python train.py --n_layer=8 --d_model=96 --n_head=3 --n_kv_head=3 --head_dim=32 --d_mlp=384 --vocab_size=8192 --activation="tanh_gelu" --norm="layernorm" --norm_place="pre" --norm_eps=1e-05 --positions="learned" --qk_norm=false --attn_scale=0.177 --bias="all" --tie_embeddings=true --parallel_block=true --init="normal" --init_std_qkv=0.0212 --init_std_o=0.0053 --init_std_up=0.0212 --init_std_down=0.0053 --optimizer="muon_variant" --lr=0.00568 --lr_mult_o=3.0 --beta1=0.9 --lr_head=0.00534 --grad_clip=2.0 --warmup_steps=200 --schedule="wsd" --decay_fraction=0.599 --decay_shape="exp" --final_lr_fraction=0.0 --batch_tokens=[8192, 16384, 24576] --seq_len=256 --doc_mask=true --train_tokens=83530000 --steps=5641 --dataset="wikipedia_en"
Each number is 128 + 24 x the weight over its row's rms, rounded and kept within 0 to 255. Layers, rows and columns count from 0. Numbers have three digits each. The size before them is the row's rms in percent of the matrix's.

# down: layer 5 MLP down (transposed), 384x96, rms 0.0731, rows 107-138, columns 0-95
# up: layer 5 MLP up, 384x96, rms 0.155, rows 108-139, columns 0-95
down107 093:141114135143102153158163143108128173130123130157098121107147101100118114074136138109130154117105112110152113148131129109119174136110124139132120144133131142143090099167102148167093140111097104169130097169079139075161153151094170121188132091113106133136107155107141144132118152126140106117
up108 110:124116106099125135119142091119099174132132146130148105121113111128150159100105091185095132150121118164118117130104085108123142185109099127151092178135134103156140140151112116060111109137134149170142143117143089130138132133163102154137153103146141139126142084147111145092145134105169136108
down108 086:132176144127107109159133156127130136101070147171145151085135138149099137131115188071137093113162150162135130145094159107123121130123144112162148109109134152139123158113115127114180114138106116141085112131104104115108159139124147144108154122122104140118102182098124083115117135146146096110
up109 081:120096152143165153115164143116104178103151102132112154102126133109107109129118140124127140122100112090171120160096089128129127145133098123138159139117149149113171137169072157131107131149106158109068110106142154134125163071158094148147087150133150122119129101114105130156162141123144135119
down109 094:091155074113098155118140134117114127125140154123112166139161133172148209076117121114150165139103112090098097175152119131120172110085125164143155136147151130118135098105118126110133137146105159154131134153086138136141120128101141135076131126139131111128156107138136111129100106141115097117
up110 109:093147140120142131112129167144149130149140106129082098113129172141130090147178133119135081143135100117112081084171129118117118167106137097140125175097080185131086125120170110156091120148121138165136103150136128109143112128088113128135162132126098137089130134132155131120141156150134135121
down110 099:141131103146147135097109136130150075116092104119134137159138124121119131100136145091128136098142106123122118137153121088158102092202121129116113160162148124137130137138178146135127110120172090090120109153123109092105141126130139130158182114129102129196103135091114092151149169128126114133
up111 104:108151136147138147136135163139120152096142132081180143157114101166115145115132122123135127122100141130134124093110154159086141119126076127164149150108090100139131088121072159180105131152141121116086125117132102110111103156121136123123181132161114120124135099194126113104135155098108136118
down111 103:121141112073114152105116108139152148081099132156102126139103161121130109154094122190151108122138124111142153140127103087140158145138165078111096129140137122126176168136133137090141141124094120156151155142153094095124117118183127105136139162109103103089119117166105157119110129151142137130
up112 098:116119105110158128117096149115118145121136174110148124116097160116115145115138109115102149142121131120096105098107129103178114141092134133113168097171103155100132136154151141145156119133160155139152149116129076113112155181141159146095124140162096133160111079135155156082127118136156113073
down112 085:098187115082125128127131096138132084143114123165125154172171160142111149131064133108128128151165120136159100105129123137106155116159134124114071109128107131116131144096086152116141168127107109143122164100106097107120108144168140148102110131114130163171152099119140112133118118127128138167
up113 113:158144145082124131127084128082135164111140129124110174128105114105127163093128134103169146130118142125152105156177107141136109126116144101138122174092133148109134127159142110111076112141117148117125118135136161100147133140110160184106098140103139194114123137104086111148159131111100116099
down113 087:140160097119161105101119121180163152123106127161092124139151138156149145104149132146137128066089141141145129143108121155147157150139138131105115086112145110129088149111162127113153129105088129145186115122148156095133136102141075107149083118100099103114133131115174139137109143134110103158
up114 112:115106165172114118144128109177148139160154067111135169089122153119117122111123098114129147118135127141180146114123121127129140144109146088129141086078126131120146088142126120124115125114183146113170149164108088103131134146111107105134093160119163157151145073139106158113146148111133116119
down114 097:133158137091120155124128129166149097144087156107157121135139128099096138105141136149178139103130162157145105168105107117139142112132107128149120105136099180084101122125140118138099129170122138162109145136119140136114118063140130152195115124119091130140100155082118155104095097122113142150
up115 084:121136142100117096128146098147144164126061147120123162151147147120134129191158124152137099108135117127113183160091140111099100101143111134122158115124186120123109158081145146096132118158161130134107105126103127116131075103138100099090149119127167136124135109104115103126142136145159134160
down115 087:146122120137133087150116123119089159118184098121133121133161128150119122102125147113100143149105083149158120106109137149140170160116147146132133112087157087111106114069123168167127124129113150115141166130139157111082118132100119156151106133098082106108157132139130121106135161153190122116
up116 077:140135151102092098158109153168122149111135106094109125173104096134095220093128142110142111137150108124145128146134093155087127130111134126095120130145164135137137136146173112149099118142118153128131081121161099149139145125120144142079145147113104142110134136172128130139132107076096120128
down116 091:148131132143092098124116137093190125150141122145136138148116113127104137099156114094090110123053134122128162129162124141177093154134149120143122135121138123130081131133145149157137136120107123157093160136064150089180130106102137104149154108132112135102115164100129137149147106157112104143
up117 103:128179123128143110124149090112079137149120137115130118148096117146124142140070110181158068112109156166149132129156133167102124133141121136152161154124131088092155112150161112113121118121147121155119077146130152123150087145128110148125127126115145140106173119107099153170080116134100127122
down117 100:158115120129110130124135132149114109141073049088116139119174161138109141127137104117158151133160089143112112106099106096165112115110094171114113133122101165120110149133123125130150166122169100140132171160125118138154158101133132109142118129113109102169132152111106128125123136128200126144
up118 094:094086138117115125136143139124136156140149160109118147162088107127114185131113148150144146101159114120168148121111121119093122146127134155179090102145113128168113144157110105119114139151163134095115083131164165139129126083134110154142130108118127144089071121111065145110142143111147099148
down118 093:105135107147130114116113127124130149086085119167116111104114113088162141127139163141091115133103139109054143175169160104144124133125151101115159094151120137133114089139154126079124154135143133163154147118107138112190121173071150118123157120134113123117131103130129122106161140140154127125
up119 096:124105104127123146091078115106133151111140135114099132102134124135097134108161162142104085159128151168117127138113096105147156133101134141155134143160173130141161127127127131169082127139170137125073085165116121130097119167129122115144116105106133135129185099147146167170136120086102107126
down119 097:110164153148090110118127148105123102168099140111135102154127120104144149102130120127154122111152161123145159172131139125150098115134093169112124092119126132089091178137123103091125130163126097087119141157097146059111166130145171131143153148161136104100097115113127141166135154122116150132
up120 094:100114127143089131102118152112080153138155110135122153105118090142102116073145171133155103105141170153131119136112119141109108145084112157134153124121129133123176092123092118112135127135145128167107126135142142095153128136138077137141149142127149141129210126154096097118124104148176153110
down120 106:152142097137129126174103118081162108089109135163158099135124124112147113156146128139140143117121121116124146141108123155136143112143128068108075139132109137177100197125172136119152113101121141131137126142108122157172136122150084154146091113143143133096083109122149123150151124113075104131
up121 097:122131149107149161143110166154101177150124166139072130130100112143091157108136135109120153143139103172139147119118122096085143105125097129134147112145134114126167111184128092147100171143154093079137123123079120076143109116139116138129148166132128118128150102148145140124098096140096139147
down121 096:177114150096178102132110127078150140091081153093140108175089111175112101117115100142118122116127127167119161103131165131150152109109140120110134149152110121130113132139075150145159094111103127156093126132162092157149135126182128150146099125117127104097139120138136140152142101131140141136
up122 082:149124083164177132134100146160131139126113147143118135118146184134133129134160129142124094132116124143107114135104112135122113173095121112114168111182133162106103138087140135104127112098107158121147068138092127103180136114110108162099120101132141093123151136100118145170167103158137093130
down122 093:106155165066129097158122085164139113134153132111114162112161128158133134130142132138119136093084154136121087115118123090134153099091174147081082151096089081141141119168122134147114123116145127116110148146096123153118130139156151105115121146134110137149160147151144164129113125086144158128
up123 094:120133159107109135136115095106097103149136172091136150148109147142143129086109086153156131101131169171152167120137144139151102146085097128142106159117161107116112167119094153145130127135160082127205112108142125110137117136134121109122145124095146130101114090112129084146163137126144140156
down123 088:141151128137097132131120156176114157099155101135161128141177126090118129145189106155088152102129130137157109161130137120123140160170120127144154105095112141151119071122114106106131116134129161157104130157117156128107122108114126117119100130131092092158141108127139175069141114088109094116
up124 104:159127121113169147142151097112128177146145128156112133112112136118167158103131130119090101136091120166146155108174134129117141176123075101081128143115116187104088106141167106134108099154122173109140113134140089135091116120125124111098133092121132121148127148111151093148128117132136171147
down124 103:108131145157131160106148129134120132140156123121155160177096175131111112113130150075101096117119154119126116092166115077165093138134148143107138134123128157121107156125123144099095190090082112114112143162155103105125150124116129131138113181152099102105113113140151143116122153157102100141
up125 096:152139107110145130129160116103145097108151112152139127156072161114156130119127133200135136112161106134127109140126151110166155097129192110132134158144097148112094135136112080106131116100143116175171142132115131119130107151150132114139121139092106138140129076075136094105159106108140125115
down125 099:130140113109112125138116137130109132117207129128159140150168108085138118174093122143120151176115079112140115114116150143131115109138100109156131111124123123124142125115101156162152109111101111114112133149103180133171138132105134150159102123138114078176144163115122129126133138094152069089
up126 107:121111131085181129202102085099164131148147100145123149074113137136145132112110162134133134128100098153104133159105144112114119103165143110172153132099145153126102100165153134133154128148145121129072117126154135125148083110126133132125148168141151148107103117150085133110101127113132104132
down126 113:104158116141114119078119120133156146091136141121121142138128141176111116140126115153137109107100147137151134115108163145179115147132131126197152111111114123136120144084108141101117166116089102121165121129118127177087179118134154104124144144107080135143090087162169145089118123111101127126
up127 100:141161143152156120078138125111129116115131131089127142147127185106159113148143128096105096079139090150103114146118133125077128110114144091132185137100121169114122125140138109118084160116114129146145142160141167129141119132123093114116156139142088165128164123111171093124152106151088149151
down127 088:127074120123117098123078093078120124102120139162176121149123119103131133111099131179131125135114106155158147133130151122142171128148097155125144110134118100124128103145103129105166135077170138138118139154104125056150121141139172125136147114145105150131145138128109140165129121108177124082
up128 097:142131092132152125140107140126148128134135161117118146187118101115120151098168111144166124153152163086150057168109151149124133129084114102121134186100140113161134088125107128129100155133070125111112140154140135099126117123119131095124158146153106142155102119148138109156154127079131118130
down128 096:114109138173127110119113113141108097161132107131126128149143078153140107116133171108118134158102107123147092123135097124127174146080204136138122154125085072138145104117141143101154105105104150121097119141133120153115157118125131164138148129170143134104112158132132071130141109180136139118
up129 094:136103114142131155120152126107120157111078140123115126130144164120143163111112144073108131122146130164135068086139148126136115140104110146117114137169109150118145147140140171174090179147130140101098122137142122123065121135106132100153120089113112066156153116138161132156131154136099142132
down129 096:133117159139129121184117162114118096122125155124191101127152149113117152115122115163118094107135138124192120146113098148124074101167103138113138122129122119092105167098139086092103137123125118117119132161116109159120152133159105145111134137182149116101091120110098111128150123146167160152
up130 104:093111115139133130152109170161103129116108126148138126099083104168097176116120141107138093150095158117125111153121148124081131127150109098150143133113112154160149102100107124116164192109153114136150148134077110124123102120117155153087149152174133149132119120155121140109101158111167115096
down130 097:105190151121156157123153110132184104114132149093141139127120099148157098102139116137115158127091120088139131158127127135125121132149130122107169146137110128104101146155134098161118124124118146174105153166168104121118143132113076128147127119074080118106101092158160117169095127114103122134
up131 098:104148089121136138131130109144119158157109159138176153128100162088060133131143134120087126156120157138113147154152141141101132124137189122141161102066124069129143164150132101151097133117108151113095126136148105127113142143120117122145119119118107138105135109144124158089142128125178163104
down131 102:125153147147134164156088127116142130109148109064130131117122088131164127123121126133148135120104158159167081140126087102137119126117127126126228162133157128133111119108120140103132149145134123158119119132140139112066123118106109098142193142098090105147134112145148107141114122133120109135
up132 104:122094172134147148150118147127177129129125141120144160140127113135127099112163139099101143161124129098152108091079152117090107148087072117166169126145082109133145118113108147088099102145138128111148166128137147111091093131161119151145149097114138105117132156126146134095166164139097147139
down132 105:102135143093104142127112080138154147158086100140179156108116118161104149143085115127124088097108119129109133178135145167122118118123101105132127132179134168176124122133189108132105132109154167149107131124112141134145118143083130114120128153118139108134146125113084125085100164160110137127
up133 095:131126114164092136117100140122154133162135124170124122088205190126120116127148074108093116141106120138124152109125122134114097110117160112140155095119130140124104125108137152127085132154147150103183117136138144151137145110108123104107134115145082089122098121124169101152154185128144127126
down133 086:137146161124133158142158135139117146163127124157119125068103131137135118181105139063107154135070102125117089126143100115166137110074127089102165117152105128152130117110153157105113123110123120135123140123133152095143176158108164142145120155128113154119118108139114120165132121129172103088
up134 093:094190154154097114141115171110110159110136152158136177094115126158134123101095118139146103166157122136137133149118131108151088165109067105122122143105144136135097107112161180113107123129117102159125133113091148120102107091133089154107153136149133153103127115158164106110109122130143147136
down134 100:101105048142119117170112123131124114100165090140143101177088107096120131099161110115090149119096143080112144161154125130128153140120133156124094087121122129141163120135129080119113143140175179117122120148160163137129126159123107106140093124155141114128160126130152138132128120133155141151
up135 106:101124124132160159143064126153183113144101099130115099099183129152135150098133093174139120114121096128112146112147140111151127133127112118146101114200121125146092114166120115116116159119141139131157144136146089134134091099120134079137175129133131148114085125152158091111114140111124122125
down135 101:125118125143074123110148177093154089149178107081119135139146131104119139115161111139135143075074155141141102110157130101110117137140123160109106094120134137117123127143137131171103124119139091114126149180111145137139154126163141084109076157140154137125100123114123115163162127161110152118
up136 107:103117118144152132084154127136109175202136110083155169096123116136108133090157146092142146132169129134171113147119122146110079143100073130143165106123122106143096113126086114146116136111117121125148123154155080112148133145096123118104149145141162163129150115150135112101119141129105143114
down136 127:120115129093145152153137114104134119140128119136104138132149159129129139119126108123139158119128101135121103111119111058138166086158140164082130152169104148123122126144114124141124146147192137119149148126117112139098108140128144183169137103160095103080173117113118066111140076126151140128
up137 082:166150107141130130169116154107127121107125135116123144105113111181165180140119141063145125143118165106123108186141115120109083162131119137153150148129133151158144177108144098110119088094141113139133120115126110110098121119140101110107083118123179124092113096086145138133119162150144125121
down137 093:093117084106157110147120122139118146128142127139106146145177117135104131094126123142137166189134121149183112118071126130106147100142096115142114108101143117159105079118093123157113150109128113139172130148094137110137103153134151128114122120169087136135124153145198118118108128130158087115
up138 099:097089109137107127148095169118136140153121148129167147156144155103092116150149143119120124124151165139104062106123161126121071101151144153119121110159104115173101101142084139160130129122163175137142169090143160111100137133135103134130105140133118156128110109147158097082114108131135137115
down138 088:104154131093144144099130155145111138160097130106159125149130163126126152092088101134101118151139162107143100139096136139119137132155083116072145126113180108117117174112150091101126137196132128132085135127152123118172113151127124113105089101141121091145126111117138137153110111111158164161
up139 094:108087072118103130113097109094125175128130125106170168140094102131112107121164187142136120127151134170152122122155142135120129136125130150136135115141156080097129129123180143176134176136085140136103149126100154126119166119126096122169120147091132127095115120094114107146114129122111161107